From a checkpoint of a small transformer trained on Wikipedia.
Size: 4 heads of 64, MLP 512 ReLU.
Each number is 128 + 32 x the weight over the matrix's rms, rounded and kept within 0 to 255. Layers, rows and columns count from 0. Numbers have three digits each.

# layer 8 attention query, 256x256, rms 0.0804, rows 13-63, columns 128-255
131103125131132153137124134146145137085091099143151131143135138088134106158114135116227119125106122099100095136178145089107155168145145116124140128116123156156136135092138171138140132109143137166135134113125131147150107112135108151101095158138177173112134118120111132094157108133143166089108157115129097120128113126120133118170204084112122132173079194138109149114113141142118120116143
133143128090143134073142137109103137139156134137138146114136118151134144134144114074144129101144141106112134149148104155101128146108105142114104142162130153110136128137143131131111075150121132112140130134117146121138130107121124088120108099089106141145163138131117162132151123156117135180129107123144150120123131143114119134149148125157146134100119099152126134133097135139130161144110
121150127116147140086172133095069139133142143120106126113122150134101144134133109110142127116163179092152129125114107152156124110116099125104126127150119148136106124129117124124112108132089147132137143173098123125135131134131129110137135128126121111132157129092120128135137145150106131157143127119149146116129131130103103125131116123134113114097110097146147158148105122110134129125124
148094116123161146121128134174147191139172098128124092138120146140127169132122168168118151104142101117114137110142158075150131134119103138143110155143158152163177151129131156186171152126155121100108123149103104125097122076091104131095132166115139128134096130144130089115163194136126128119119102138100091148149105077095150153160177133116125101131145089115096087075119204136095131106168
092109098114130112134137129109128104109116151115139161131130127115167192108125130135128098121089090141115158192158153203084106132143169139119170096174051126116090116077147125122113147131145149129142101086115126170154108138144161121128153143144121149137131138138109153139083081117181115130146112093151170180158155129136102133144082101119108144071107151129088118121188095131163153151088
107082159162128123106151113137112100108104144104111129121092142137111204087100153131139110147138163103181140146126138131141154140106125150123139145126090140127102119114143137120137088135107149158117106119102116156165134101182115132100160109104155113133154130096162120146115132131170117130172152091120116097138159155147119132157137109081093146114112083145120118137136105136186136136137
110137126110100145138124125129106147119095094122140107145125115135142117144123165142116080097114152112147140117126163145121099134118122142115130117153127134131111151085135182104139150141152139140113114140115110117121143151160141117121152126142113125135142112169129117122156126127146153107137156119111099102122158088095109121137085154156135129139129138102116091124170114113155113178096
090161122139138149093121114070110093108099131107107112127098127090090198127067106108140076120077107102112149145137107164086114139076143164113158110181090149120109091118150141115116103130114160120159118162158112146143131117157150110108097116131163168127159143149113188157114099159112122132152129129117159147137126103138100112142110113149131155127106130114128143110139103082156142109104
058105182137127088114179144092136169112133132098112142142164122146138128143118136082126091136170155129132140108121128116160113114136146165132177140089066145087099125113114175118139105148127118099158118100101090126131123109158134109096150124065117107143176136103142110080142115106140071168163139112130171167129153142120076170144120085126108137102150145111118176150129083124135122194105
127100175117151124073133144117173174168160117133112122115205128120142108128138132125107156137131129146119153126126144115127096124121133189137145130102112135124147137154141112161146130144126105071119172125122091104107131096117143163147120078102118138109108156117163100115117162076121132138102147158107096138094101121136134113112113141110132125173119096090158151116140099129087123102160
131102131120085083143133127226127144134133142125112172136128149117116103150141144120144155106155181140118169095148139067171164113153108088131143134122191124160176134146109136152154127133112138114087134129132113108070121143124131149100168156097097116112074146113138103070162135142147113119092074114077121124147149094111140165122176121074130156123185124151110160168107167153115125082139
141140155127083164099165057117102148143165147130121091115106139131146062132120109121147104114172135092111157091098100136128157144111058107132116160133141137113121178167105137124142127146151146125127109111154153098123155143160125098129136111121115092099139113143110132098121145133105155132120142118108101101076096128140140121100114161119149136144103161111158117127099127124130125118151
136138166160186136087156138063094138089115119095144125140135132149129124102155162140148149077117126115168087188110178145123099152071139118129105094127054154134100119126139127112151149104144149155124141127065174171170134022155114110149094149119165144151135141084126160164097103140153129171131144108118128126138085147099136156126087089165102138123112083149113146149133113119163121182112
128147130139110133111126108131107096109097147162094131150103109102107133148119150125153146126090118142119130133136153119120149142106147074111129113141114133126127091136113147121130144130104102120103054111129111137121105085107155140152108142123175158121131130093164132140108136110109141135164098146163147131164114093166111111129139094119170172107124165132133140106153129114143131122101
127133143088110117118130097121150147109136135135120127127140134133114124090124154164134145121120095155124119152107148148077147140120128105091140111098110144117087142116108174143160191133169152096109084093134140120143162078096155117169095138129128120139088132149116132121132093108130137130163157161135123129145117128123112156075090146127153134164132151087159086121149104128130123149118
117119137188115156130116115109096131122131131101169114149105117119053110165152166123120151118082137148134136130160117129159127146118143113143138104133111140142145126118131157104140127108111093142130096098126168188097123109130146117107118086126110077139133149111168147151107166144090108125163115088135144121164109146145085107121165064094146127134127132133135173139113114081146091148097
088132097094118113098135140137144157097085179113102109117181110159173164078090095105135072162142129125101137152123125137140116126112100151106142181137112094096148152101121129136115069158148141055157106158106077152088135102144117073109194123105126133139195114120160078090119138078196106147124102113126115144136128153121134197143117160123098130079162106142117162122146104159123204109146
138112101100124103126134137187107136186177142145106164112115165115102178100097141132083107133125103127108201108161146089133137130153128156126124149127126095133151147140149148183132117098143151102127135133128105150085164114108116129114139136119118133137116141136167064105102144119133116099167141114104143169096157106138128126132197138079131122137117072136131115105182161110113138045179
104102123140114111161121111169139105140142117157102118136144137108090109181099115132082127112134151156101150102119127104149136102177134142142134103132190136156088133151087134058147163134114109146097135159114081105080139172098193153148179112121119112092091151101150114116170140097111114113132116155136189164112114093098112126092161139095132167121159123140093135116104133110124104133101
101064087121155140120105137109130113087085161129147174159087142104093170140165164124164154125092178147169081186114127131115115148094088077126170093155109142147098140170131118115154188105104158121125101125129140161138144046192102132120156155153139107139115143091122158137133069126105089116165121059134144112177128110197108102103141058100128177101107106139132183105114099126147128158122
082179091114121117152149142082129116104104143081105103127165123156175132125087114154093086133138062153122116167089126146088091093131134144165131127120086101122108127104024118133071149143173147131150119156139115089148112165144115100132160130149142136177150127139094089135109098127170134129120171156166157166123125147123126163132034171149106117095135111098114106113187106122168163171113
143119088131114111179094123119178078120128108148161138113100109121131105132120153139092143127105105148118126139123125109113141113145175122137159108095133116140134127138133122144155163117109111112136138112161137149124138125113170162112083172129128099120127124157116166131103127112151094114128128134088135145190132112156149134147140116140133135125177106086135103125109154125136094141116
146140111113125102135172117139118169172166097120153124115123123150128078134146112142080134106136092110134141105103089128125156132146126133134129166121150134132147167148135140162101166122138072132122144105132146095087151139128099150133147112134111078126158097143074076084135159131105171159127146129137095120129094097112140121149164148153132088126136121140142106091124140110116110115149
103121105160175146140112121146115113108081137097141144127127170120126147120131146131151123161136120137188115146127136184099139129132107084149137140176172123189106097119156152089089121115114139160156089129110140122136084138141114107141164149191109147118070112126146148157132091093121144131121165118180129130147117108131110116142145112102125180175115162137120119127176123109128120200096
144130157117148157092136122116100121128121134114104111117126122143121151145149129132165146142145165096151123141133129114128157137074101147101072127144117136145167120126142095132145081141112112123112133141114115122124132091132126138147127111095148125116138124098159132138100163129129132142101091106116104104129121135104124145150130096133123126127112112153117129151119124150147117104160
125107122120094110145119128158107129160189117139120141109157144150140109117166139133156173103141120128122141087159115087181162107120075114136087121108175170124162184122124132139156130179167091125119116114167130107078119106119111125135150136122075117144103139115160108083170125134133120131093125089068121114119115126134154154132167170088138143159141113162123123159078158147093120079171
133131119107144087130106141135183151130110099155143135144123076091131112104128140118152104136114150126132096098128139132102170115147143165151153135102134134102159145114142123153155138145146091086159121096142103131152111132109114197133088160119143125141113137135122131117126117097109131107107178207104105126108122107134145128140161150120173152137083125099136139101126147147073091101102
161148112090167176123121109098100079135098108127108181143089095125082167140133151128128132099068134152124092162134129159063107155104124115137138087137088148102095112118138131121148172118094112129099061129147124117152148105127155130121112169177140193151147142152124197190110100115136102129164126101138152113152097144173120111143077102140154144076100122106116123134153092125191129158092
137105155097130188102099117196139144134124085143148139140123133156151109139111141105138102137124135125119172097141143131106125139106067129123131153161164142140150141134151148114139113099124099105075111152120099046112150106149107080166174118105100193099132097181194129131129117119110153103138100118131073122074145088141158115118163152142179166126131158130123092099164093132088121117110
160110091126109125168111114188112153155144126134118127132135123089147127125135145154106146126150137136142137057090151090161126091178086098151062161132144102134150142173137135140137137127136147127121143155141115099083110156095140152081149159162081115138127116162107101071174130121129139092074147128114113112114134086129186137111183173121141128176101128145088102111120196128065090125148
133111122124115192147130117111108089122112112182148127110082096077155156135060093128130092101102134132106140109128091154126124111129137156144104116137123113127109113111178124148110124135076128125173137148168102213157128168134154157113115107123147134074157172152108121165101157118113129131114083172133138135087166114132131093134162111140119119129102170130077121129120164124111117138135
131154139081045124132108136093108105118127165136136134089102122153161110132100114162075157132109157154121133125133141127177122111118108091131121105115114135137153161061134122154150118164151157145107137137102171120129175146185146132096143097108102111097128144111155145129129173125153088117128125100107131133149183160098127178118107125110114102098173148140113133164124120167138116147154
162124107100119121175106142153151087130113123189158154124100150126058115155128140125122144130124143149128116151136134080111129156125093108113114146145177091129158120172141125098129125119097121130075136136152112087097192118125130141158164102159090147118122091126116171116151139091119160093089129105116136137125106103159168133129180136114145136141115140148090155081126148134126112120173
116169101131082145137129127156119158145182102111127124111126128147115060147116136127120140089142116140091153072164123099148126120189137115172176173144170136131167158138082151138100144113160130090118144112130160125065116157109114127106118124160124077153091123152111105062136143151101149081118130123117101127120081121147132120069132156092137118191129125114140130126128132098111104125114
086149082124156113120125135093175134110116146093143128128176133116188137095115087116121109162133073126135125136151122137088136111140178168145165169157129134132122095109100128124064116153147157141178155132113142081085093152105129152145136140129142145106097126144115119150141117110147137137109178127154111137141102101105119123141091164100106149178130161120184110100143148141108144117119
117135111133154099095142183098052131119172155109127111132182109136124156122140115162083125126142143127159128144128111168151138089083167125127097116134083097124119109078129108151117115087116146139149210187099123164114133129137091100119136133148119112146204138087114088115134135159123114153126121120137158126086136155091109149138146158137093103093121069171127203135141137129128157107144
160156152126130157114124087086135136122153122138109113149128108160173115128094101107171098143148081113139118121128130141137152139088153137113088121126088117077139135140147098136131136119142145122183147114165163130161129185115109156096035157148183123147161134152094121132132065145118167130095130170133087070092129151157186130138116164175170078134076137108154109153120173106091101102144
153116137121103118142113097195117109136154108146129149127117119102138112071120120141120117133134146159159168102104126139092142125148142075164118110104141091129108135165152125160166176088126132113135134155101132115152146127101137138129129180144116117118121150163137112123100114133110138070154126158118088122129136132107146134094145178141162174108101120137172080127104141147092106077125
151157099137103140132131091191156165177139119160143124124099117122180086104124105153112150094115131151107148068158159155162135104188107072146136147115192126138157155080132100165137167164136129088140127120119119081120129157134153168134140173165119139070091122150142135105138183131162147088117121161117052149119147129079163132090159149116112110151147172109130092134104129141113085117138
164146119127130144136125108097180165123151131154167134165185073108166102121118061120083129144153115158104128093122096138113053143176089141148132115185166145120120131138107105119114104157117139095129154148122130091086111146136127116160161155104119157123108135161095140100114091127112126118099120159142111161099109123129121099072178139144150134110140135121160147133091135113085122067099
130142128172138134113183104066142138063104153116093141129138136102102142105132150112163113132160120082122110152125108149134134122073121155104157133134058135094093129129147160114110104122121159117174112090150140165168117082155111128108103108131149125138174103126118155158100096118104132124148123101141139136130142138170107115147108089147109104119084133171115169147153105130132134174133
134150093102124105163108142135169100124118114161125124160112090125113150138109117142102136132077098155118097135134097141100145144171162129142169105148147129131124111143096136151120164097161111126125111123143119119121135150102156140154104127131142108138136131133100117136108099101133116126161149176153159128138111125170130123126117136121140147115122123113139124096135123123119155121100
101130112120106137113142066140101123144138147157071116093125112135173126188135097130184133108153120130088100136137121124183137106102138123114104140144122136136134133092094104121113119134123154150123138158144115111087125166126137129115134158120143127118154121114122107107172114187144160127095038102163128123141161165122165147129111129112120087142103139162102127163118170132126138092149
125130089117077085191118127155129096129149153155145106117146118123155098147127093129083143125143135171083131101138118087170137091162146127160146136138148110155152129119082118127132139137120125143129164161129112108075101180091125134112178166102092116126098154132113107077166164144131111084089106138125160158143171103094118165120192153079103109126166153125079139140108171121102102102164
116147094115073100149127137161102187150128146121116127105143144134156106145091105164082112093148111158107157097142150112159114093164130093125152150136141098120160143109111124149119130120135153116141173175130106059093111190120132129097165129168092120140153099165105112096151143168175122102116146146105134152101161085090135165134129172134120137115165132132129129142149115137128128111128
112107110092122143137137109139143133160169117135119144099111159127130108154153151154129144125155113111143166075103141119157095138147092092095105109139162120122130131161111122139146174114124141121116130118125134082119137083107116166149143112125101089147126137158103092119132139099075145141128141101170117125163139117124153140109141115176159145154120116149134102074159148124103111108189
146111185116152125069124129126128152103104139126146122126093135115122141125126136103187129136144188087189095157111106109112135157108124125089118143122132161115096121180195139139157068131095144110133128123089117129164151064179106138120104072083161156123166099083150123148162102112147123125168115125125092097124116164123132120158136087129106128120097119163168199135072118151103158129166
088126166138170117111179121112113131162138113117105091100126175163124125128122100143123096113135097081123166159129142133178120087096118152110130127085063142081111134127136134144123138117163154118131170150172093134152111104130136098162106129107160130143171140103099095116151143137157135151113130119140140168096130123079125164147094128152089053159116122114131100134142133139102148145167
134115171194106148102115139085133130108130131124109085156187117110076114151134124125076133181119118144144138147126147137141126155129092161142118132162065156087168090130152093135146035115107099165090097142136110129099102131119129157135141119103151141101158130152151160125078187121106137162116145097114164152126099129146108126143162065084135144087110106127112153157135113118178091083113
152149123149144126116147117131096121169152128111130128139153135162142091088141087143130113155177103113116155125109086128139106102092097111128089130085120109147143146107160087136096106113131140126153136157161152104138152124161076087136152127126068122144146149146128118089100128131132172133095098122116087105082127140109129139147115145153153074099118082136135135164133114120160148111150
139108151124114125137105133165180123145131106128128158149163127132095102132150165157106169133096128155142134111115147089123139129134147108117140119096167139151134129139106146105156194126150100124090139099117124107116139092111126157142133092122139104122091124103176100133158140095114130129158142119121128115134100118147115139082117129084142154150167110124153126128145107137111120149136
# layer 8 attention key, 256x256, rms 0.0667, rows 13-63, columns 128-255
088125160160126145118147123112151102095150148150098132055130098120125122112147149121152065107176136159101112158125133109110136165085118175082176126118124144148086121119143145099141159138128111136156122077130088124088114068096165161140156112116107149090172048136123171100107138059109136158143119126133121149144113111130111133085143090159083107136125192124141139126176122128139076138097
156134127129136122136104127145096142138125137112126106152158132127108145149118098127120162119099132103146126128135137125118124113170126089142095141115120113089183137128120161152119100116119109117097118143109158110147165167140121077125141124138173094182111168138134153136144124152143137106124111104114126112106125142150157135139117153113146125132120068136123124141096150114109162120166
155151116113120144139106114138082135153101143138144112165138128122132149151122093133083186112103123132120151117131133136161108126159125118150098145134120099109162132124133151152116083105096133115118136163111143114134135147157116093105106138121127095184098147152148124137159120167144154130106121114109111090138152146118159143166137118131141114143120095128119128145124152137107171126179
176117114138133126177086164151098118126105149144164108142150151110133142129171099103105208118137117088133111112073198107089170136136147067112098166123120152109118174142124124162113138110150086161129112165116159146181175147113176089160128096122146085153070180112155134166117122127101152102112134128124104106087118138118153152155130183105167095146158072154107139116085184134111137098127
136088150045178115121150178144148074168109138178127148146145084146098121109105140149114129123114120138119121126123087111119084070163120127185088084177175112119168131155120102185139138169125130156100167127163137119132076171118062194085104128112136215155103255133144113104114104159134101124098123110080168151156114121140146128061092103061114159146145083088098099161132098146144146139124
140116110102149122147123152122112127137111121163084079150129154104103150121138147121057134116084136113155147095135146118153059105181116103169051151171143107096142139156114124146125094120118135147117114144179132127092161178109069128123113097119116118147076183143151100142131125166122095114117126120148126107137140143150166142137159132101147124140156117148099121126124098118126149096124
149103097101143134132106146143090123139108114162156106162116141138133153123083133137098169115120120128128151125121122137115099085157133091188065120145168124117171136128137133137128122141108122142139168154159152111143123162124105147119101120132134148159073186128133116121151137135131126135092139122114122116079108113081158134143089141098153112168136091106133119136102121151127170111156
129133110078143146120095134133102107155103134162116147172121132114127151113121129145104177117125121145162148104134136177118079081166134099167102109152121110131197116150128176151122111117099133094138180154135183117158132188141110112112116117133127137172089134141132128153132116151134106140106108152124080122100134162103189137149106135111147128133105114124089102155127097127151119121160
155106108108212111109220212177153112130101139189131118147170105137098168097099138129118130124105164161144161112172052126143098105124141181194122113167151120126153152148167082155122090210113111141125145149207162124105053079135055179112114085117147188112092199163156086135139145161151155122133156092127160154130114098147098151070116050049107176133198128101122103149153044134172155173096
172117087074163118132125148133148115100067100118160097149198145124130140117082124162150144120055098127156164105177102176134105144130147151134124162199161120148144125203131109148161108169162137121108064213173175209125086116159084138119113124147173126153076207144165094129164118217117125108130183099193100166116120070100152113077108111091145140098171126150129101117091066110132199127083
174123098144131099179093129219074116119069166124138126157160173117123140196147096084119177128115139131125095121114142109133130109145186086151106153118144128111121160151097115139101127109179154135105100134104132114114138141126133056143104123142128100162106230097134135138084112137128137091153131080130136107099107134180119145169131131122159148116135063148151142133082168142143197119151
140141156150135158140192119136148139096165089140134115110130117167111132140116135168134055113160120137130174158155081119114089152070100199090161131143135127156138105117179126126144108129117144101182147113161105112107095048119112153086159122124063154102167049172127105123192138125127127154101144125174139148136123107108130102112106098151060088153089180106139118127181072136102107165146
116138179118109135140115156121134156135171155161135133147155119081144125080166144109107151109093135138161081109092198134114167114155118111123131140113077133100124151122125151091163135162095094120128149109124071124077196115061132080180139155143089115126129129125158150081153177154121179132148102122082141132129119125106156162125182187129186104093120142110113179084138203118123101075182
083124150126130138147140123139155141087143088135128168090115088129135115119177162148182075160138145174102094117101106124123131125075139168119171091121097134190128109156155129099137168138127175120120151089122084101133093109103157143108143144141059137087157049124096124100141137099124147141149124151083099172157125099173104136109131072157110141133124181092136132132156118149194044144080
111098158123138130143199122119146131101149101133157152081152111121141106116114157121156081163165135155115105105104136124120134151071140163112170127132136138151108111136146113104161157144139100107145137070140069154142113084109149142111169140120114145088176049138117123102137122126119124126158131138132136161143096115147127108096121088149093116113135186099121142118145133125155080148109
043153154141137133111121133154171139096128128150108147123126128139149128107156145119179083142158158143144094133116086131147127128068129188124159108077072116151097120098141114088133138143124148138159162104115087089113097074110138156134135140147085130062134079108103117120109150069141141145147131134093155107177137103129113135110171074134106146125136184115077138145157122124154060154089
193116111098145132143144186145108146146109133117142109139143130133086147127121131130106147151110146112134139135180101111147130126150138097171078127169172133111175128153129101165101084138124126115112098177161159112113112183133094142123113101092169138155055213130155109196132108165123131096107143120125106147109149116149135137129114143080150133145146097132142128138106087142125169163147
157107079082136115172115160164066111121089135122130139163142164124125131155090117137075186144124124099145128084110116165129109098168141107146102164146139134100152157174098116151103113088129139146140086169140169133134158183132115136125084118145140137183089211107138094137102095177111127102134140122126113105115127135140193123163118144101184156132135062134122136167074117144116207124108
138093106103145133137168150166130076128000132131130160161161161137163188182111146104113153145118172137096121126113057120147100066130176120221075090167143106181188187159124105146150097125150136132101117157147105117150017086155105122085044096099116168159122193180142115142145114114109108154118144123133102126121114065163105121147132029131142198114136085111100088152121126124150166130119
138092187137135163146147091146092073111134149217134118115192057112098120170111140143037144107101164165147130129070145098131117106094137169169099135162086054160103137055111094141132113115123125164159186078166060186076148127079190143061125156131042102091202142124101180063109152050122140107040096119066178109187127148124124120136127077148154160135120158085110146132141130126156094090167
173141123073131124118131172100113123190112118128148122167100129127136143136183122139116184113116129083155111090131125145158143075192112088141067110150129137105169151130138097139133092123123138128108129157144151134174113204134104141115066138098142147160058200117128117170121084158140110095102166147132130125079156139089165136190126158115175140134122075152140133143085134124141163115151
097108137159106137137146134123154118119153144125140128102109112119124125120126160122154066119172130155137125143115120128127128136085146148126191117122134116163095110121126108100119149133164124108124156073148106140121127056093140178130158111132100161086150045120123139130102126101112103155144121120114162147149118122122104120091129075119104158117139201125140136130148099131142082161094
105116125145126140115169103123148120108130129147155133093142103137111123097089135173148072147153129141121173165133091097138103168068104174132174131127141143147106138122170131135131121151157145140121115111151110111133118039126113201117137102130111183138145065164137153128135131102132158165122139105130141155162128120091117120084096072162114119133145155101158133136154064160137092156110
141168126081164107111111118095098137174140138160067157151089144131146114129135125168148145123144140068127094106069171113109152116157105058182074116117135126123148144131109091115155125145113102121079115164113140059120160162139120095143126161116104091117097185120114194172110140071135108152141142117094151107113192151153140156232147207108131147148119089171107118078108144129104112062114
153147123124118124154096142165080153136124141133120096161134134117093142124141093123093178111091112108126151132149143128135128137159134098144092144150130107128164135159115145136118123114127129141123124166107138104112148149127112083142123126131126064166096178146154123150155143142150140125096118111122130118127135123137131154156112163112140110146125096135132124115132164117117158119178
168176093170083080143093133148077159131150137067127107166157201137164075135132071075127131132122132080110086139122157143110184184093146104051161188072125165105113112143084152126113124120173099102150085153124154118126202143107148031120127140127148028104108152111115087121087099123083105120176084126179147134092129155141124132194131161159141185106141107169141171125113127153094220131092
124151136144124134127146122114139123086150113094127150087140106136126127089121146138136089133144115148137118110105149115114143168104106161079206129098144167147058116154135139124129143134147108126142114105125128147108134120113163143153165109147141124073132047112105121127123126112117132165152114128148116154127120120143108142111133107137108103104140171138172120107131120130159087130102
123145126124066124133082118143076151170121117183128147162130122123142141171151140140138206122121094154139161114099154160134121107168127042147061121132118091114157143127140151134155139096123113118104156115148155159159152223145188062086149138144079123144130139103116151111175135170126150121083104118025122131114117151103162149139107134162162129166119118110118128118089197118159130070137
165116124131178128136122136140095117094090089172119152136120175153100153157077170178121126105099089117101205158115129098082085112114104101176100122130153133143203110164138141148144115117122140136119121147161161134157163148135134108120108100150154124133136173129121144132151126092132114122072126124119093179071091124174120099166078180099119110188097111073147078128157136119154194091096
139104113200070131120130085137096137079206070103113113075114121154161081111111087105119098115190135101143102107064150147067146121097118162088190130043129134134105168111100112119125168099160104173159117102155120117156192148110207117167134105128101090058160089091099144117097143053082134129141116184152136092080132117128119096161136176170137109133117101124168131126058128140098101112133
068136138141130196113139147118192088099142127112120088108077059156113113118143170129159090117130163107127091126113100142097118134124120155107141102133141156172128111109148127121145131117096106160161183105133140148134064112119148174137129107143125140155155098093120130139141152114144109161084122162125107120152174130108127108073108118153082129141077163144122081148145108109113066148164
130112117113102099201129194204101159097153115084155097124122158164135116128141110113115107192139121106125109107137072129107119082103153115145141069123160130153132146108109130123103120150166147138207169096144103094114074140087068222106144163112146121114107209111105052098129147168175095067162127083098178108121141158168108174107170104066110169125127129126075120172142138125106146178151
071134112134093184091147068159082115083110115137137123090104153143099152213097140158146079141143142122087156180136070127119072081095148141144143097113171111226182147138130134115123113096177128131136110081145116132149110089118169151121136083097048147116196081192068148097172158071134164168126140142086108135117118079096147073126115069154145158134073129096190119139129111149129159139128
114143120146130134128122105114149125073104146141109156109125134152158103120116149124146114126157093127128115142136086115129129159068126224093205126109121165149124116072137127092108147118131169132154131143140134136164124068133145183114125135151110173109156053127082133136107092079131133132135132135123128108164095115089146112118160119135102096124132173123134110135134105153118110168109
131152133101166073117101104073144134195114145069125168123112172109156088110127098136159096138153145092175116118153132133081178160158122126112152123121124168116111106196115116109115124141126115063100099178106163113145174196172103128165133154098187104151068118121126150154085080122149107116199148145247138165082155147128140115176123182118129119103111123188157169131139106120096131134099
172153127081100114118110153126089131163074147098197113159129146123144128116140112137083190133101142134094124112144144152150134116184101098120122138085115120093139161117095146195094092098129142132119120153112143111119127133139090143131072160110159107207090208090151131125117141174137165124139111126128087072135147143126152162195148152141157102126112110128133164179119143108134168147177
112154133156101157112131115087167147101192101094138115086114131111161095117156108109146081131179122122132108134131145128126153159107113148077186147098099151102093089113120166104110153122132128119152119106121123127118160116122172123142152161104132118080173015103111143088116126153128134143143118163151121114139132167125107121129139150164092078108107193142133143125140156113115068130130
112085154139121113172172124120157133080140079097131155073134126161128092130099175134127098149149104151124128140087150105122151151085125120094178123116117130152092107125121138130128140122132126137142138046156062148119118087127124160123144141167094146081177070103107101083101102145106120134149117161136158123147099124161103094127136134160110131130123198102157118113117143126139091154077
164099131128147088166132105137162119111140134125131161086134118177122095105102163147144108101162055134109128145104106117084139161051150122117134131132199174145103114149145159107149175157156093131153111096134133130128111110120131177142157139145132157111130086104117116130141142117091090126121084122122146141134118115147126120074126157118076114142150180127122118100140161144111101087121
165095130157139123103202081131126117121085129085146185091145087156150162153102131132154117110118112125117158178135079124154137146114116201107171096135076119151114069108149139133163117128150150077122141075119142170117113124173152109132135116137138138099182113151151147137114100126095138139138151143140116170119101131119124043099118110156140105118129131090119107177129127111123152141151
113133140124203157067190148112153128108185132207092098109100037140061100060103139178117082089124130181125166117145089139141089118102113251139153126166140137122152122087182062147142136182105131127189172108183117121065097077137103203077184110152101153110153099168133102110137161131142095161100137124131137135204124123109108115016082103106068144154125177096110101127188037171126047151133
083143149127103125140133111092139110123150116091134178111112133106154121140144143119167116143144159146141094126106126140117131133134138146090164136103108148170083117126134139084122134100137144110105108106097118150149146133127172113128129134140121148113150073097112160137103098115134136138176122140118123153144119138141116111135141097185123128105125175146127154144106156133161086142110
146138132201072138159127149101170118102108155129145098098139099123106052152211085032096125101163120126062139143135132122210155190124136164085132127118125156086127116135125153155121154124109149088148105108114102133136130120106148085115099145099105088174188027130129136118123072164138142164081091136142112075186120170152095127110154117136096026134108119114148145128195136125139085132159
131137106143126112141171139175117098094041171062162135104135143163162155144157120099140129150138164111111100143122078110153145124114166146139169069095140133174146146145119073159092115118189131123142121109124109117152023099128122163132092094099128138150116181121103109155058104102129140130161145144124125087120124123138103121116183049111135150091141076148160118176138081131116159187134
170132084085134113152096162175064132175091152122154147162119148128123143134115110144101211132132108128128134105145113142112135094155152079161101136135161114116178151136120121142104100126133118134107110150127148095142120166162110132129101134092166141198069210110130121165112112149126154110130128109137111113087120112121159134174118141105152136138135055132156132146076144130122177119133
140079133166156149140177126139123113067147099132140113082116113134133111118134150156095077128132132138106203151119138118123105150069123157100159111164139131195109142126138073122149131138137132152130152102144088136131113044135124182114119118133121143082163055152132117087149130115136153155122160136146139161165128076136103077072146101124094157120128164095140132115179097169124111150116
074089180185114145138163088122150111096196129178107053067130122081033154133088150118106079119134154184163179143151169124119110154053139189102176155137141142129095106114101147114142154132088137119151140096138078166049171096093150119130223107135138089070255058161154164104176156131125117135114103104163117141179140118151141088101115131158090074137138209123135155097158153127130103126153
177136091106147142136140159102163082187111132147143074151130146126135158118124108102116201086095111098131157077146127157153120155166135108151092144195159139083134160134139131163115105141097114135108145174153141147137119110140068117135073110119155124196087189141163102161167100195113144138094148122152091104092117130094165128098093139110146091101140072137113134117160099107150182109141
165150105102181149095044172174116164158089169119152111158121131131139229107145098147128173167069108121133138124158068163121116112142141112169091110142111117151150129140138146130096105128173135172109148174134162059098077122163107093142119079119149145157057192119170118193094166106115172147120185138131122158072143120139106137167143114097155135097127079125139100128162065082142196167090
168145101116133124131100162127087155152119121157141092163113133142112124135116102137129187078067106084121129122129138138139110126174104068141079154139133120105192124106135115139121104134120145129124096149129161112111137149152081097129111135145126121174099176121148122144134136169147133120096139125126132106105128141100131129133095176115150145156100053138140104129119123126094187121144
115099105089150096142126113132122116090067122120161141121145170123160146173136187140140114169112147123111129118165115138159122131104167142155124145147113125179115131130130076096156107146152145119114073146128097173134118090097136136104110141133087136104137119119119125092122117092120126137162132129123127150114104085134104115107178055138148162105137180133126129126131136124141129124047
# layer 8 attention value, 256x256, rms 0.0517, rows 0-3, columns 128-255
126131120108137134107131172121112127152137145124134097166153139132128144149124175095132165089124132114117105105148103080160143086127114141159123080208133141157164103213074171201081152129133096096125187154128100084117133109132157139165164156143133141140110106131157169111083116078080141154209099122077077099137126148105198142150081127183126103092111040101159107126192169186136120194106
065131132198164143086093044124151118135159140119149153152119101160170142141141094119119167082151090079177183121123127094081145184109101131096144098125125138150214146106176151134100107115101159105131154107129071108129132132184123101043118109103105097135140123098143143101132065123061108188145126114134162077139116141137125146169145095144131139132108145100111164150138101099117179143117
180135102141091156141153151142090157154134135175106159098099101116174149101119118158173095087151098140127137148129162123159141121121061081130126139117129145113144142107138135157089138144114113117098141117161156131174155202156168164112106174157145082129166159100177180118138087125062136151125148163086101094122097089125159108162072128145142142119159144111138100132111172130114120111104
150088123118161154122131152192129145108145137127121144158135146061155137156094097057114136137122134129143138144146153117092123179119118135157144100160106105183054126131125066172177132159084100107112101110130128139111172143130213142136110187133104147108115122121096162115109140147098144081091129118119120051142120138094125118120120158144147126109116139165133056084096135145175107107065
# layer 8 attention output (transposed), 256x256, rms 0.0898, rows 0-2, columns 128-255
158089148126078155126153079078139085150117131118119172062094092096162108135128087147156130205184135133128138092082127145099110129145124153114098152090102120154091146102171110105133154148152126156134152103105150152169179045114125186103087175105131127122147148138087077129110145148143187125089160066126126139120122174122109105079127103141187152110097195143081144072105119120133118120155
173164106104106087107122162125146172159084136110131152146107107144087118146137159114111133134137113129164105140099138120142116077179149109152139130102128078112109200102085127141144121111109152181139146119155110108106092111138103097159132165161092135152181162101079140105102142198152106098103133139110117109133118152117117163136125173107114121119128116138132152154150070151159125133115
091117131103137152110119128108135096135138100117100123099200078122108155159110150086138100157107130142128136117126148127107098196137150233167138105172148124126124161147151140139174179124145121130128100136147141124116138079125145155123142129101161106145154147136130063115129123128158122116133133120126086153172087113099133159040141112153156107145151105087108100099145126062120117140123